{
  "d_model": 64,
  "head_dim": 64,
  "d_mlp": 192,
  "activation": "swiglu",
  "norm": "rmsnorm",
  "norm_eps": 1e-05,
  "rope_fraction": 1.0,
  "attn_scale": 0.125,
  "parallel_block": false,
  "init_std_qkv": 0.0558,
  "optimizer": "adamw",
  "beta2": 0.98,
  "lr_head": 0.00981,
  "doc_mask": false
}
Each number is 128 + 24 x the weight over its row's rms, rounded and kept within 0 to 255. Layers, rows and columns count from 0. Numbers have three digits each. The size before them is the row's rms in percent of the matrix's.

# v: layer 6 attention value, 64x64, rms 0.142, rows 36-63, columns 0-63
# o: layer 6 attention output (transposed), 64x64, rms 0.128, rows 36-63, columns 0-63
# gate: layer 6 MLP gate, 192x64, rms 0.204, rows 0-47, columns 0-63
# up: layer 6 MLP up, 192x64, rms 0.192, rows 0-47, columns 0-63
# down: layer 6 MLP down (transposed), 192x64, rms 0.184, rows 0-47, columns 0-63
v36 095:073119083133123132155165134104135100132135138156115152131136102065126087145120139147105088123141091130157131128155146110116120126129119125132127094102138158099134119112170084168121088131094102
o36 084:145151145153102126077122096154079109107139116106115099150110146133125176124129111084123109100085138105150124103071126142104133174097156133112144143132148141113118152145099120114160155123149158
v37 094:190136118140140112145081137125150122106083089122101153121118129078121189164114115132097181128145155137114088127111125107141130109138134139161122121154169125159123107127109094120112104115120119
o37 082:071131108121116107155181097132090175133140128180142128147135132121160083087110130094124120137141123125110115122119133131160098137121134114064109105102125136138150144132146160133153091158126149
v38 124:126075132150143111128137074080104132118102107160110155131091076103086146153108118124114082163123144109106104122135118126154105148133137121111097166109138124153098136171138137137133095113107124
o38 127:094152126172076135141139122119126129157163080137139150152103147124147098129132118135141153121108120119127148142129134184162113116112105142142160170183113115161159114155099134135140109142180154
v39 110:197155135111184129123096121126136144139136104146134130132066107122137153156138132117132145124126153120164135128133106127160152153129100110118141172148168090124135135125065176107111127132129120
o39 097:095132120116123110149158150133138123117134132091113104092186129131134082118141159151135137152112104145079121124112157113150100059144162122138133086154112125173130130139169129148128125088108119
v40 090:130098153149158130128147165144140104145107120154157081134123100202128102101111131092092116140149116137126114130103099164124152152133107112128152155137149176112130131123087177132101146134158123
o40 084:143173210092160136135091105114128141128140136099118143115104134127159127145149130142176177119117119116120134136127129112138118087109128113142113112153107114160064125102114080149138129142129111
v41 092:118173137134125168134141056134112153136131140096144121141132148082105084136131114141162121109098150113152124128135099127128125104121152100108139087131066145109123145139123148190139139137151151
o41 080:100107106120097101116087194118148107127134164127156112114121117152131140133155166111145136095160095105121152100126120133109160163115102131152115153141156078145165108130140125078103132105127104
v42 101:159163138121166163148139132110122143138118112102181108154125109122129110076124113146131143126116126159129142134050128143142130151146146106137147140115135131132123126060121126180170163130156114
o42 096:124114166126132111137112123141152081093092146130076104127122131153150138133125156130124135124118122124123112118146120144104102093113121070126100102140133127136125073159134115118056142094103074
v43 087:131140130125168141138130105094116119147162091118143109152110110136117135086116107120105139129140127136120124132133099148149121165143173139182133199136155103175104110097105103130096087133169125
o43 092:129132196156122100147133147154135069110114111168130152115129141132168116129118148126131137127115142123101110184123135138142102117130096101093109056149100135158110115125144145134131087143145113
v44 116:127154140123140128084067128199135088152139152129110097125189126163162125122126142128179122108131104141111150122129143157121130135120141103104168113162114136112151114152108129125158159124122145
o44 125:171110119067175135135144154127169146134122149107168138094126154102075118131163139125091119137137132139123167123121123097102152161121144109142168166109098120095144130091128106145117112142121115
v45 115:096158105107100139107131113133116146136172175122138145120116155130134099102186170149165092084137094108126171128147169142130139121109108112103129131122097147103145142153119104122150110128080126
o45 118:145133065146129126098120147135145094130087137089109134130146110145085151152135114148118077129095124172159122098100127132096150161134161149173160138125155115085150134129123145155127144108116146
v46 077:090110101104123099099122139124127154080151139104130126108150109115143171141187147154124161125146164146144135125126131117110106135109088112130124138125171088142130109199121106094166109123147125
o46 068:115146125111138148154177151161125151104083099134126099144121080129092131104131117129124127168125134160117103158191138139166143128152117139112158097164111153095153119119100177151117121134140143
v47 081:108081158135142095141099149143130153101087144111132124102166106142111167149101088131085163190124155148125104124098087127106131121136139132120103095125173149151119126151131159134153134116125132
o47 076:101134145109126166151138100114129164141158136152128108146094122121113118116123129107184160130173120104113125110205129124171127094129096090082137140120069116134130106136116127119128126130154138
v48 117:115166132102171141110130162179167125149134143115147083139147137136142103106121127148156121101120081144154149128129084153111119147148147131099153120159140107125153086077126125134107174162117137
o48 123:189124135074147118125149162132133089117153142116128107095136140129114131156145158085100140112132158125109135134162138067102154088111143089152135093104128118108119147091167119128125129099123124
v49 090:112123124157143152111202124142162146136107125126080102125150173149164079135127154132128149101145160136130165136129174095117117108118105159153147117130122176105127114096150117134112146120153123
o49 097:165110160107114115153061139132088121097101121117150151113138116134159143108137110132105112157146110127158124084072108130104132140154119157120085125101162115111079127106121094111125143130103103
v50 107:095100126125086128136118151126098105121097152140123092112134115131095129116113120078117088109133109159136144130123155120157144128150100139139130124099175148124121096169087091066177118129103130
o50 112:160140130125166121092153132133115144168120127108097142129114159105145137122155101125137165127156123115142097151136109140096129147128148143109151177179101160100137154137112147198102113156149164
v51 129:115115145130049094185147107084114153115143127120094141123132136095083158135140145129094126131122180116140113136121145117108143134127095135127081153114095139092121162146141133133143106147120109
o51 145:103130087148144147060095084102105137122105117142127116152117113139139142145114093151187099137160081108138099098135139165141116128123129153141134117139180144143127121140113153100128146104137163
v52 119:098057143143100092155137100119126133134117150116087148122146110134110119167105132145123094161129171117114114125130119124077109107109132147102118117131079142123119171190156136127105149133114125
o52 117:112159110129110186106099096085112161146153103159179134150127114125102138133109092141154123122140098105151153093141139145154152151158105132153115157115157111116142109103113107087147124128164156
v53 092:122170130106084136156111124100148133117124118168121134154103129097116136094098138119111086108142085125144136125138126135109127145113207112151135135105092155152127102084097093136101111126138087
o53 093:118098132162148147131143123125133055135101118142106130102146160139168149179087114115121139063097137125124126141080142135157148147136116088101109100119159154116132155136156116153141136130133128
v54 079:088110141148139122154148164135128111100143165107130096129117077096076155112100109134125111102132095129119121134100101124167128161187124168137119135151174117130113097128122108126090127152125157
o54 082:155158129122123116093154117122087106131145114137120122137126144119147113141167131115127137109150122099120113134183137142097110100067152110124120115126091152155103186116122178173150089126159154
v55 101:072117159109123127165162134104153123146103124116098107172194140168135113082123130175116104114129135155129142132083137156086120142124152146128128125121114130113128124102140160160150149135135093
o55 111:163118143131163163096083103121107105085122119161133114127089109127111160161115104128144114113129127107139109092141124138105123132138119061130117106100168143129114099122145090122078161086131128
v56 090:173139151139087166131124101109080117142178121154122102124089121128102132079098162130133092113116149143116114130101161120150125120109170131152153142159114152109128133161117140153125183129115109
o56 085:131121123151153096104120130129148123124108148117105167124145182108153133168130084160114073122150105116128158073105144151113126144137133067150107162132156160142095153108119113131139116143122100
v57 099:151128133132088151113160103157088130169152174122133125114134099152109101081119137114111086126140082130161138135099151164128134107127124138150149147107115106115123122126081147155166187142145125
o57 090:148146119131168130089058138120171143137109103098122127131121156125141131161121120150181145118135140135102134059125120107065131174130122109125129139173148138094116138125133104123123117126148129
v58 087:132127161096132127164130132113128150116122151203085131131134150122129103101185143141145107070090117108082161130123145123101132165130130121124106132103118144093131137152137145158094130136093129
o58 100:130099101151121140073123102114094099117109132106119120100113118130101138178112110141110082122129114143172098098120144130118132093110146095157154131133174155132155137122136103172156161079133124
v59 104:124141120128140143129138157128167107123102101148085107116073090144138151107142115098138103096164096127120158131161146122135143165141106114139140168155175145119116092107128120094076090126119105
o59 101:152142170129138105140140121118089084118119150099131142125147152126162098150139151154078131137079141121146117126058116138130116085121143134122151096133118146133109167132117136198151127135107140
v60 088:092158077113126160107168120121179130079117102130099103150129125110116090135160141132131092102119132117140139129158134118133140140131148131134122105155160185111125087174125139144120081120134097
o60 070:175122126148144108145172173147086085111097138112128117121080158165139129134144143133108113107129133126138129107097128127146113128115107147122137120143162111160113188068112163162141135127128159
v61 105:113144098121111120157096137123128140124170127123166103095124160171139109126171136137120119093153129089129126127146154145118156109093123103140145160152110196130141152143090107103091080126126106
o61 089:130152129150136122083134117108136105133102162123107161149125101143089149128126126133142100128090097192136129134083121141166147136142150125150116103127143099094127148097148153160175104154078105
v62 075:157100130123157124144147121122126120086148156091193088114117146145107113161144137143102194096107169111102107129109128157128117132146100139151137102109128146113118129181112108138095149129121151
o62 065:130138171100088106116105151114089162115106137141088135151122112152122135107142139120156103137152066115125128160145114106128118117085154152131108147178127111143090144071127144138149104130161105
v63 114:116150113129122136110147138133160121109107084131081146141150151128133146129163129123147110079164072105141135131142166109143104135141102139135115106159139080144113096080127086077133102125159138
o63 108:157121095135143103133132157152095123113108134144166122135114122124153114139142135117068160152101178164110097148115105135101124133129119170109143102113159164127148137146143176196137119149119146
gate0 096:130118163125148139136086113109146104093073138096121159158122121125116099120123141135109153145147150158123140111082117131133131127154109085147119093156070140124127136136096145169140077165119097
up0 107:137106137121110122095118134136082127128099148129125103085125140149152120140117154109091137125154164112112111116127157141137130087156196062131107120105164121111121127152132130110151152089182132
down0 107:113096167144104128093133100148059148128140149135127111097101135104124114151119167134125142113160152065106099099114108148114131134132179107100132104121151151119108116157139086103134145144133149
gate1 104:143134077172159126163158127090134160137166137137106141140097126090108091144108099125158108128142144135125123135094160101157111101114114151143141143096120132143144138128163171154177141121093099
up1 104:114110093147134141132113164081113146166162104167141144111101119118139130102074154084132139118094131124141129136138156143125089101088156152151120120144099118127178115119143133085164119089142128
down1 104:129129185094105123119146093182109084091094132104147144134137164140136113149150113137127124149152131130101131152147112126148132108148165110125179115113105140123117120093150103159114123188130091
gate2 106:159112132089145123161120104122123135113129151099148144102138109083139143097170174164115128141098109137136129088113120127114146139130148155090079134118135121121116160105068159127114114170081123
up2 115:088151128126106130108169154156091161144198084125136137117138123118124150123107144096143108105111127115135105114127135136183117137131112155126120131101131161081098126118162145128186121113140163
down2 110:086137129128098157116164110134113179145213108127130165105114143088132124125096154092122151097101111124137105087131140135131153128146141169114128112105137168107124131124128114127141108153141166
gate3 087:165123092149113151099145099140132101112141161098136139088159142127147059111099124142109119085128171099129165127105135152139152115105111158118102162105145147136141127083108144119144129113122089
up3 094:140107119116153165068133111120165113125116140125150143129135157111136150108104117138155168130137144140156143086110149169073151143145153127125139134164162092121159160113126096143076151146145106
down3 090:147107087105097163081130116124156090115107112114156118090124159143126099105101126143129115113111172093103169145129122169132152129138123143112131123116175140127119161083100140121149136115117071
gate4 112:145112138142140133187118140089124123106114112149057179175080142105113182161137124116127124133128138131125144118122079142102150160117126148150112090136143149136127112138121115117158146151150144
up4 110:097132151088099111108144134160130121147145106081145143143155111135146119104132144127127107139106136103124081095136188144191120136124083142099112123106116137086123137122113135165155085150154133
down4 107:127119135128113143174120158092125115109112146138080174136104147118151146147119122145120119136115163145156160047118114127099134153122112120147133125167103146087125105152126104095161137166158142
gate5 109:132148100114167088102117102142130109115129127138115125154121125134114119095140136124067142127137072109102123147131147111130169128153064119120110073130147117121167155158121139164170103139138101
up5 112:118089114101149131127154117149146153157124139129113130103120139138097120141155157166164064122083162146113176150135095131146105128150117127175108173105149114162141122165137126120148153112149155
down5 116:098092151102137139130126128114139157137133129134162162121127119079127152141135142141130118133095166147155128176131100154123112113134146138152129222082086128098119129122124151104109098148145123
gate6 096:128112113144116147143188144131073148171105134104146084168140162114092125145110132092116122114120114160098192161102153102130126102142104145139153115105122152121147129141149111154136155134121126
up6 105:076171128131128170136103100161126137140182112140126135122144086164134158128130132125142121119106163102145094123161116191105134135108098133154108136123127138134123139123089171099129093122096158
down6 102:188117159134127111096107103117144108108088133118142129111107125110117111126134117123113128126148096095143125079085164096111117120134151110114121145124138112144091157105144054149135167160149096
gate7 101:105132115122103099102122106140101133193148128129137111112143129101130079060112104127138105135089157083107118131143127117137103093124098131122148095096112168160135125133142133124170121096096143
up7 105:113140154126129113110157154151080131126102131119116165092128102123155146152147112121129129158096104086140155093105110104175115133142141138151126113110147084092154159094094162113121159177131140
down7 112:103127094124099131136123110123150149166165150142123101126127153133129103079119118171139109116103171145117086122152149141090126117104096083132123106106108154154137140151154119136150094064098140
gate8 159:135125145146127098157153152159156109148142134111110153155121159130133115126165180129092187136135149135109154128150130098149120123154106148126176138144076110138134159151140121177151121158127083
up8 134:132126124102114138086091114091091134107115141124159097119111094149118135122089089122157099118140115123164103107091143154121141130086146125114083118114195130093127128119128139096098158109130159
down8 109:133116107121126119121112103107067139135151127138157108115151132134112134133106123165141139113154116097135130000124122138128126121148139143125109132124147091111092125100136152114136126109138134
gate9 096:079108125107123152090129127137148148108124127095153126127142056091154157093128123139127140116138085113134150114118126108101160104120122082117085109116132110175137153106154134161142102166112109
up9 095:128144082088137150126177144129147162117131091115108096162160092106139142082112092111144098103128098091124119122173148133141103146132117127131096132103132099150154134094152098141149105119135165
down9 097:111168098097148143125145126165111151124154084131125064136157115122099130097140071140139114140118140095115118155127099105150120171137119114096105137071160113124144133131132109140132089114162134
gate10 109:070121076117159130127150102128133130146145115163140115156141143101117132079135142141111152140087163155132145126146098088156122138154111174116120143110124171142122119171074127150154148135121139
up10 102:157120123165097132106105156126158164124090109074123135095108107119133130197126125119143105136153104101143089113123154173082140110129125128101129132144116106122129142086177111108120112151142124
down10 095:116157091126141088155130156105166109136143133125135159151134135140165094098126139136138143120137136156138128004141119097115140113153123119138136140139141143115146134130118144159121125158110135
gate11 097:166154161192083138134107156118128112114133082103098110121139127086179096166137144091132097121140135115124113160096120132129166090159108137128116121169134141145106127112126119127127139123162149
up11 107:098149161086151112105115132136113100131105096121146141156127160109118128114124162145102200141075118143149145134169144141126142170136138098095143100137088145124162119143124146136173117141104130
down11 103:186147130175093111100124141116151119105139136106106116115138102098171101146146115132184102109132156102121115106115121139145140106156131131154114175127142166136132178113133133142126179171125122
gate12 091:090123129128141138120125110131109116095141129148078139194151120093117154149108139085137158148146147155124167102108132086084124116129141117142096140140111112124147190079149124159119112135121119
up12 095:118086112149082137160114120139133126185110134112140117094113104174142104139119102151117131109123162094126101144096148123128111098148155141137152122084151141098104107164116116084138159143155087
down12 103:146103139104100140181111118121138166153158136090150140102137152142161131108128130143099101114147131109125114063134143145111172119146099159116139145108141138104094109151138090115153143177163152
gate13 095:074117108114096107175139134160128143149102127139145093116123143182131131122126114123134131135093176086118146125141123124140083089151161116141131089093122151109107131116157078101141118127167140
up13 098:132122131148129108125113138179148134101111185155168148123107135139138140102100064158114153132110150126121153111136082092156115120116113113118160120120072113124105129106106108129127160129141181
down13 097:087102120132121138156159130104130119146160075118107106126139123146107117152156183100122110139125093140102100123130162126171105134106130111161118096116125137195120108163151117095108101114105102
gate14 113:084119178133124151131127146113067128121113174146152121109151127103145148107092093117116146054130110099149087092120114151116111129144141131114110133131141130149132110131120149127116106173085147
up14 114:136125158102139117063108144112050107103093137136139121145137096105123155112122135104124137115093128121125092089119162154186135159125139119098126115133121119163131111132122167131113125145092147
down14 112:119144165140120171154124141126114133137171154159156119093172125095129139132075132099128135071122142127127098163141106128110068116121111180096147141108111113142154118154104147127147136151126144
gate15 099:109141160133168152116115098159149137149104132167118174094149152137066155122152150099097105132111148092119135118121115120130154082115120139123132144131079135125110142122109097090155104134128080
up15 113:141106086132133133158151143130117125132123126132123129119087127146116157150110160141135072108135128115111123121144126086114106115113170131156115065048163126112124090120164130114099115109100150
down15 112:125113120139111103136154125113125128124129143111141070112139107144177089137117125145121148127158126150174120139116094124149110145167111142147168092156161169109076134132120091127130194124111145
gate16 099:127176146130118142113123140135095104123111073121112117122120158132150123127129106117086158141128094131113148125100165083175139124116108101086111118142131206106109121145116150092166130151132129
up16 099:145175115157161185111122136104129165107134130128119134067153127124128106143102118130115162127107079107101140117123150076152124133112146126100117115170125158096096123137145167110139121154096119
down16 098:149176133113148143141099097109141124102116158118140107084111147170123147144115090144140159138114081111125131171126144084146143131096109121070121106135121147115137123161151161137131135068112114
gate17 125:099130112104128125119131124122086143146100122093072108107107141169109122169096123111137116101146162102140146135126140094105174132139125144161156166109133125117105138106138062092154103134154146
up17 112:140122140154098126153124148143152104111129132177177133135128119111113108091152143112068127145103083155121143148105149168119101090137145115121081082138140124128177135169136145143112129159125119
down17 104:099128118091149124130127130123116169158107131100101155119150157120144112111128152158168158094166122143131100042125089120100163132103157129127100174110129118120115113105140109132137107152146120
gate18 086:155136124110110160105120111134138173085174127161147141142112145121154171082135144097143153086126102151165148107133143116104140129133168149125131127141152115099154132144146131071149158170109141
up18 089:126151162106153173127169122173124127132164166131108171133093139147124174145134124143132128147108099147153108127106113112144124169115115138126121169135139123123100163101137147152094109154114061
down18 094:111138143132111157102154130173129148131189142146128140128126164135131133132106116129123133116109104099147126157126136081117117116142139102141144161136129127129062158118143148112124180213134112
gate19 087:165192139122096102166134150075134149127134121148133133137121113110170143148144134120187132138125168162140103133113121127127100096095162129114176129134120076126123145148110158142116128102110145
up19 094:136095116135132104073153142141109089115101156166128099111167146168104128131106105159122106109195099137128142149161107106151108110139116139140130071086120144138124124129173131119116117127146135
down19 104:122140147138153138120108101160140152103137134109113139144114109134122136137142125132096143135142123143149160006119135129154152124132121138124107134131128106138156120107172138140101100166137078
gate20 115:109124100121139115166205131184134169150134122117110144136140166157132094117138124130097124155162124165108147133148122116117124112136105122122145136105084116163114120154131069101160114114138109
up20 119:138100168145142107148112140131126136154130175094126164171156152123131064130152171121098133125143137148153154132127116115143136157128080136098131154159085131135158097136110148149117109173120107
down20 122:120141127123098102128173137172146187128124112133112172127099141087174142119176120118121142159115127150077119164132122149106130106141118105130144147148097149130174153128128088144137094116150115
gate21 106:146140130134133158143139133143088125142119125147131130142109183139176135113103168122096151158181132155090143131117126091114117103148123098112115061137123148115078151126127098106158105140159129
up21 110:138117118126113063162113102127121158114138126127094143137132123124125102058136133105101126134143123166160083116094160160124116134151115106119115112188125148097153119153150161128123112160145101
down21 116:149153129148128143141152123155129113172110127150096136168117159139159114098120155138103147145158103102124100114106119118088109110128094099074118101154139162144131153150109066171106131128152111
gate22 118:108131129139078142183206148150116166134091136115123133157121130109153104150151137136135106124143131148104090098111116109151131126113095104141121119161063122096124152140135163117119109137127117
up22 117:121126151131111134168179151137149148142088110148117120129100137107137105123161131156160139123122131134088126135138102120154124160099070095122140095199112103131137116163152166136120091119122104
down22 115:189130104143130098149102135117142126104110127127122158140138145114118113131124120138100146084124093128119112232111104136116130135098098110126143136149108113141198146128117146126148130104121129
gate23 122:094092107126109123134148160115172124130136159111101191155114119126114101142159161164140134151124166162136136151126159116115167127124116120174146172167110127111130136095129124136109134151121076
up23 102:101119106105150115140150163137139109153131158142179139148134128098141115116153162107130152131074148173126178130165147152142180143114136103171161112148104127115159125120093109121152121130112103
down23 100:143137132132108140123149132103153095109126115106092161161126119132121125151126128134132132107148125158094121246103095093150143110116113120103123128133127133104123113123142158154135109104173106
gate24 107:104134102109072098145159146150144170132152138147122083126121125090130086119107128101146129097122148146139148158113131126103116105157142094168139160053141136132128132137119158123165132149105124
up24 102:128108164120162135166136098092096124152117111128095140135104083146126177161168140144083121158105135115109080127143123140122135155093138178134105089145120130140140137124121103139110086134133093
down24 099:156158077150133136120101127130145131134133132149132135054137179126096105127088120105111155106128143112136139043122123133149114131151091119120130144124108125113104161130137126121125161174138128
gate25 103:117096117138111069137098163113145121142194092121127135128082103151112114128117144103148129131132113135148147135161129116153115113101124156107133167070109155120123095100137130157164098127145163
up25 103:136146157155132137131134132146135078141122096162129121117150177148118123145119141169143084124143146115116124145128135121170091067114115088167134107107097142144088136121127102101178142093142141
down25 108:114168134135155168116137124135110143123086153140107142167168124075132130112170119113067096123123138127102073154111121132133150134140108125172104093165139118158117154149130107122110135140102107
gate26 059:129114121146145161131092092152068119117133129112129149142146119141119151115100120108174099089122132136117145148074153109144117126142131111158145106151097056144079140158131087143133137128124135
up26 058:091133143084146137132133158123087120155137129126136124122125119153131104146166090129127163149174070105159163129087115138136120142123153114100147144188133145105116129117125111145108161141080094
down26 061:137103106162085105152138122113135159107076171124143145127122155103113141116104115095128133085075182137137097099115159126114115134140124113165105121100080130106102150148144144121148107139129156
gate27 089:152083136121159142167159112129125188151139125099073163137137089127110173154106167097130155113151137149135146113122085132103176133128126149141126105108135151121111137145113097112130148154118150
up27 091:177119152119178148108158102129106121132147110104112106104121098148097170155128146110160152120148174128156118141127100151104165150133138108153158120098149151170110133183143146123133150144103148
down27 095:132111167169132147087142113128129061123138157153137086128138129148126111147133106145121117144103121140128135210138149134151130125140120137121150133137154149139108130114115156177115116089067141
gate28 075:112143116136107145137169112151107108150115138135104099144136133118085116131149089155155098082128138159126132132126149112135085109141117192092158138129129105141079080178124128138104160117130109
up28 079:140088125129124127119114138095176131098131102139136140118110126125158128140114158104088137160136145088133107140133109154131177150108120058172102123128139180120156177081118126129142108134137138
down28 083:145126142149126083129123155154128115186138120103114139113141151148103133141148145140143126080109109098141096035146125127102131109155150124128119169158099109131140156148143116114125138175128134
gate29 086:122148120119127095132121132098145215140113159133122144122173119118112163144134135154132162120123163133139095070134142110108111134117180135158119151142138179143104136122143142110161146142157133
up29 085:134152177128153130129167123110117151147090154157135159137120131134111159147133136173130153135156116138142126155104136097126110132123170091121142155188122115109099134134145108111065170126091108
down29 091:113103165134165179140091122148099118145127118139151103172126123135125136142145122140112143154160120142134097218111098140134109133115145104130151121140103128139112119106116137109074175118120100
gate30 076:132082120130127138124116098113091152076134117133129134088136126155117122165136115117115093156113139131158065124092108158128146154120128130148097136133155167095103150121118170183114135157144099
up30 085:124149136090100143082135117103144177137141119099149121142151115117172144121084110136120098126137139123146121106109088120115144110093121115085123101117165169114149132118111159097160147137070165
down30 087:138138103136138151157121095163165138146126110170092164173118164142108119153094122111119143163142176125131095147140112099113141090129115111110163134144111166173092120132107134162140121146110096
gate31 079:105155140119144115124165150118163110147125157121129146189115130122154081098139165167085174129118104131118123119117111103157162131124166129099141136134110104162161131153070146140096127133130118
up31 082:112132109158143159097115143129131150100132129132150091124172166162120183156138095099147073142100147153141118093132128156097098126140155095115128126115092102071119135110134143142140107120138153
down31 076:106147135141128101128127152104103130112182145114125096163119124144097146129132103115080109139113124127104116086120113127078147151169114102088143138093132133071162112151118159140121138146071131
gate32 088:146137152145097115144146127085154114129101107108122111164142107148164131108157187160140174106125162120161128128135133127111141113132124096116095119125122137134082120126077085156111146167108088
up32 091:101139089134127116120109130117121102142133167121144113098115166109107076115083095123072119121126138124126179107130139128164098101166134100165125150107145121110156142126153165100148162098147122
down32 091:144077099142106111112137136147139146160115119159085128105130154162070120114132143097107128133127156143116116131126134139119146144200121169132126161090139114110133150124104096124148158179095120
gate33 104:101171099099112148116109169128150128162133069092156150110129118095152113129106130077114168128109133144135146128155092117136169165162123110175143126126141137140107127142149110124129144178126137
up33 112:139112169140147098110138102134124122076093155087100146116162133106124134135149145145139163146101115117139133133096130122110129146124050121106096142124127124135100142098109156186142085141112105
down33 114:138176140128097145132125153147163117123156114071135146102128145118150106162118102096097152151104153144137114093160104113159138115149088115124135150141093132135105115114157137141101145182077115
gate34 110:131079123112055134145122114142078080173109125149088127130118096138120135155113151145109092124146153134124089141084137129137120108132135080119126132104115141151116174095131134140141126118104108
up34 104:153148105105109159154106088141131132151132138068128169110140135121143117154100103185149141119090135092123121145132167133101118128130143131145140154134090107121123097100135098103112169165121174
down34 109:088115166160129113103117086111151172099139131138126109120154106131089154137147122087142154125151102141134141176127097099141106089154107119089117111108165141140110136183145113170126138114123120
gate35 087:137123141125118117114132103190072129142112133138136130126184131163135109121081115134118107136107127121093141124169157115169115085106147156158122099107114122104108118149156097118171161096127110
up35 084:139088122142138113105133093121118133152175105113085130127149157111123099119103141122097145115125140111115120143122170109147128115109134181143108119156190092163118147179151153111155154091113110
down35 087:176168120094143157145109106112135114096102170126149129129105113141124179151141105118128108147103109133120134215144116124114152130139112139110126150139153152104146118094125112166111138133077126
gate36 058:089140096124138145165139126160124152130119065115146107114146168149107141110101141126155122175120125159111142143130146115196108126099122113149118151108117163145111120141145099138171171094140125
up36 062:135106132129112131094130116118135110109065075125151130127169155153120074150108152154128127158140122151180153118140105157114125105129083125124141142092139174138115110108082113123112162122131107
down36 061:106161147119150127160134142125114195161170151138124100146073105110121120132152073129132126114132120125123113138137137104150117171131144141161131118168120115147070120140179121113133132157145158
gate37 112:103146111101130146140117069141137133110092126136097151137134087100112139138137168148112091161125089117126140124113106124128171129103132137158132098174136137141149122121077100140138089171132076
up37 107:102115155178142103121175148141079051137113165122127110136144137166149134160146117125103109156144145101120081137133129133126138102087120102150098157142145122088127114124128114108139096122133120
down37 109:177117140115126108146126147118099139102109106091149129114115104107160081121081113152166129136165098151160152118095139127103156145166129147120166119154112139082130126137150114137118123093180150
gate38 073:152126122152133119148130114171114134126124098140141122103135136123118136145132119108121060079143168034126154124124140128141139092109114110163144113139167140094132108150132110107167131121143155
up38 072:135130128138152159114113117114126166128173153195125147112120094114116076146137191097122140096134102130143136148108096096157113135161153140115096101156127127147141144150134117141143106138091096
down38 073:127110110132187105118159099136116166125142130108144107149135138154127132127125100115087113163114144169131131141102129152085158078078092120150178127102143134111090121121106117121169100146119117
gate39 078:127134103133166176148114119100123159114128130117128180145117125128124130174151124137106139146121112186138142136071093091084150134122147152128127153170119079120161149117112113154102140121102117
up39 086:141129151135114124126143132121079112155180119090132115145169155109125143115136168140147130054121153110141154136116147134125153112125125141147065137117154189113115097160110119153111136106119125
down39 085:124113112130135145148139117145169107137154146105122098113137159095153137139124165152138156118131135164139164149120131115130110117060124159161149099162152131148097084146130162113123119055122136
gate40 086:108104074110112121133138104127108132145094087160151152178128139175114117114088108185139113107157132152129136135159138131129108116163154155141155138159121124139122126130147120150156185129152094
up40 086:125157109130116142118120129143045133125083111093111102120160103099145129152112121121122157115143145137154111108134152189114115144117180095142146157116174123123143103154148148104108107128123141
down40 091:112099125101127125115087099117136121134155144142159156171102137150133142127083127143175118120109141109160121107133143104117161154109151184112096156173139087142183105110129125108107128096131117
gate41 085:138125127107103156173109123152152133142159120120114132116129131147141170128101126143107108117103162121108154147121112088125140134158075140155130114154144102172132106101198089112096124110078124
up41 084:171127148144159135115136130085197166139169121114109113134126138121110171069167173129125145124139143131111164133111110142099100107118149102131129135115108076156143142147108111121124143106111139
down41 085:118147109113089139137168166152099078132104162119118091130093137156157095147126150136150129121112136127148099080130155147140142137139162156141141154148116164189104105121135157115148117166134116
gate42 091:145159095143166149149138130103135184148142165139102160143153179125124137100133114116094130164143161116106118116113122101133124127139114127099179109132097085180114133142151151097154110130154139
up42 088:112111142138147152133160154090173127089125126150150161182124112106130147149121143146095148146150125146133104122112134094081121138160144131082142142157097109109169138143154122160099143138111076
down42 088:120118128136153141155139119102161173141130091147088179156151152124151120106108094154115115136182123090098095161117113095136132134161173104129132136107099090142136147085130113108126127148135151
gate43 100:124141111122117128135105118107154178137169121142138101153112171085105126107155160084114149149112143133124103138157071121083118115153109143130070147111105115082104135156106126145143145149135121
up43 092:139147117097152145119099127095142166138135142181157106143107188088112141128125140086115141154125146169105134142173072132117124104112146119152115114127109111085129139178135133154116126110151132
down43 091:134135148159116141137125118149132122130102089135143098098138138122097118143159122133137133123142149104118102255111165139134114138128117141118131121155137104157098118130143102131126145099132118
gate44 056:094106157065149145153135105146081154145130111161132142104071106159122135137156131137165111136117088150103136136125111112122120158148160124149172117156112145118103131152143111157083115143125107
up44 058:166106110102130119136198146143143171100130186105117117096097115136122124144135082087138129116166095144146103135134123119102127144115131116113135168132127139130109126075108178123151138133147139
down44 062:136120097092132099117073132115122072162139102115145077133116145133152119136130142117073158145122162096100117127139151131118149112170132147144148115100146079152161157155133114131134168130122134
gate45 090:156107130137119103136140122080157173157162133142123146169125080116126157135163160126168154086130125110146152103146144140112164113157129107109124106099137135123096165082081137120112097131134123
up45 093:088122112123121132159098147159090114139130148108131142129129144157138097119097108128069125155113180168088109137109112080122095114111132146149134119102145165118121121136170101160089158141119110
down45 097:116135101094116123142136119159118117130113134129123104105133144128143117109092112116101137137153144136147097054098119117114105089140174154155117168135134124119135114143174123133172144207139115
gate46 105:157142104138098154125105146118110132107093084153087134123135102087133112098118116093143130098151133124098121164125109159084100136139153128157108127139146150134121142163087129138140050153126122
up46 110:151179097176149147117153132143110139130114147135125133093137154120180131139110076112141099069146107108148141107115130113148098121141130109156139130114129135111075164143131114114180133146154154
down46 109:132132161132167162098097081112132117133128141129123157150101116123103084122152120173144123144169107126107131141103137207137181160125119112085118145113129140111161156110147116135118118114132113
gate47 103:094152156133072118130114147143106112128145164070121139111113106119124114146144166125116100166148158098127088130131136150139163151114133124126075158119124118095142131126125158175104120152098089
up47 109:143133121094136101145177115127125137159138124128148090109117172154137108112114125119156166106128137119169105109162151126165133158111114132102135128138176118105133206093115135088148128117095129
down47 115:093168149127130114129145083152147148149150091166111172140125134121109113111088098113147120118140098122106120113110124163169114105152133113133146143081171127137153160076117173142142137145148102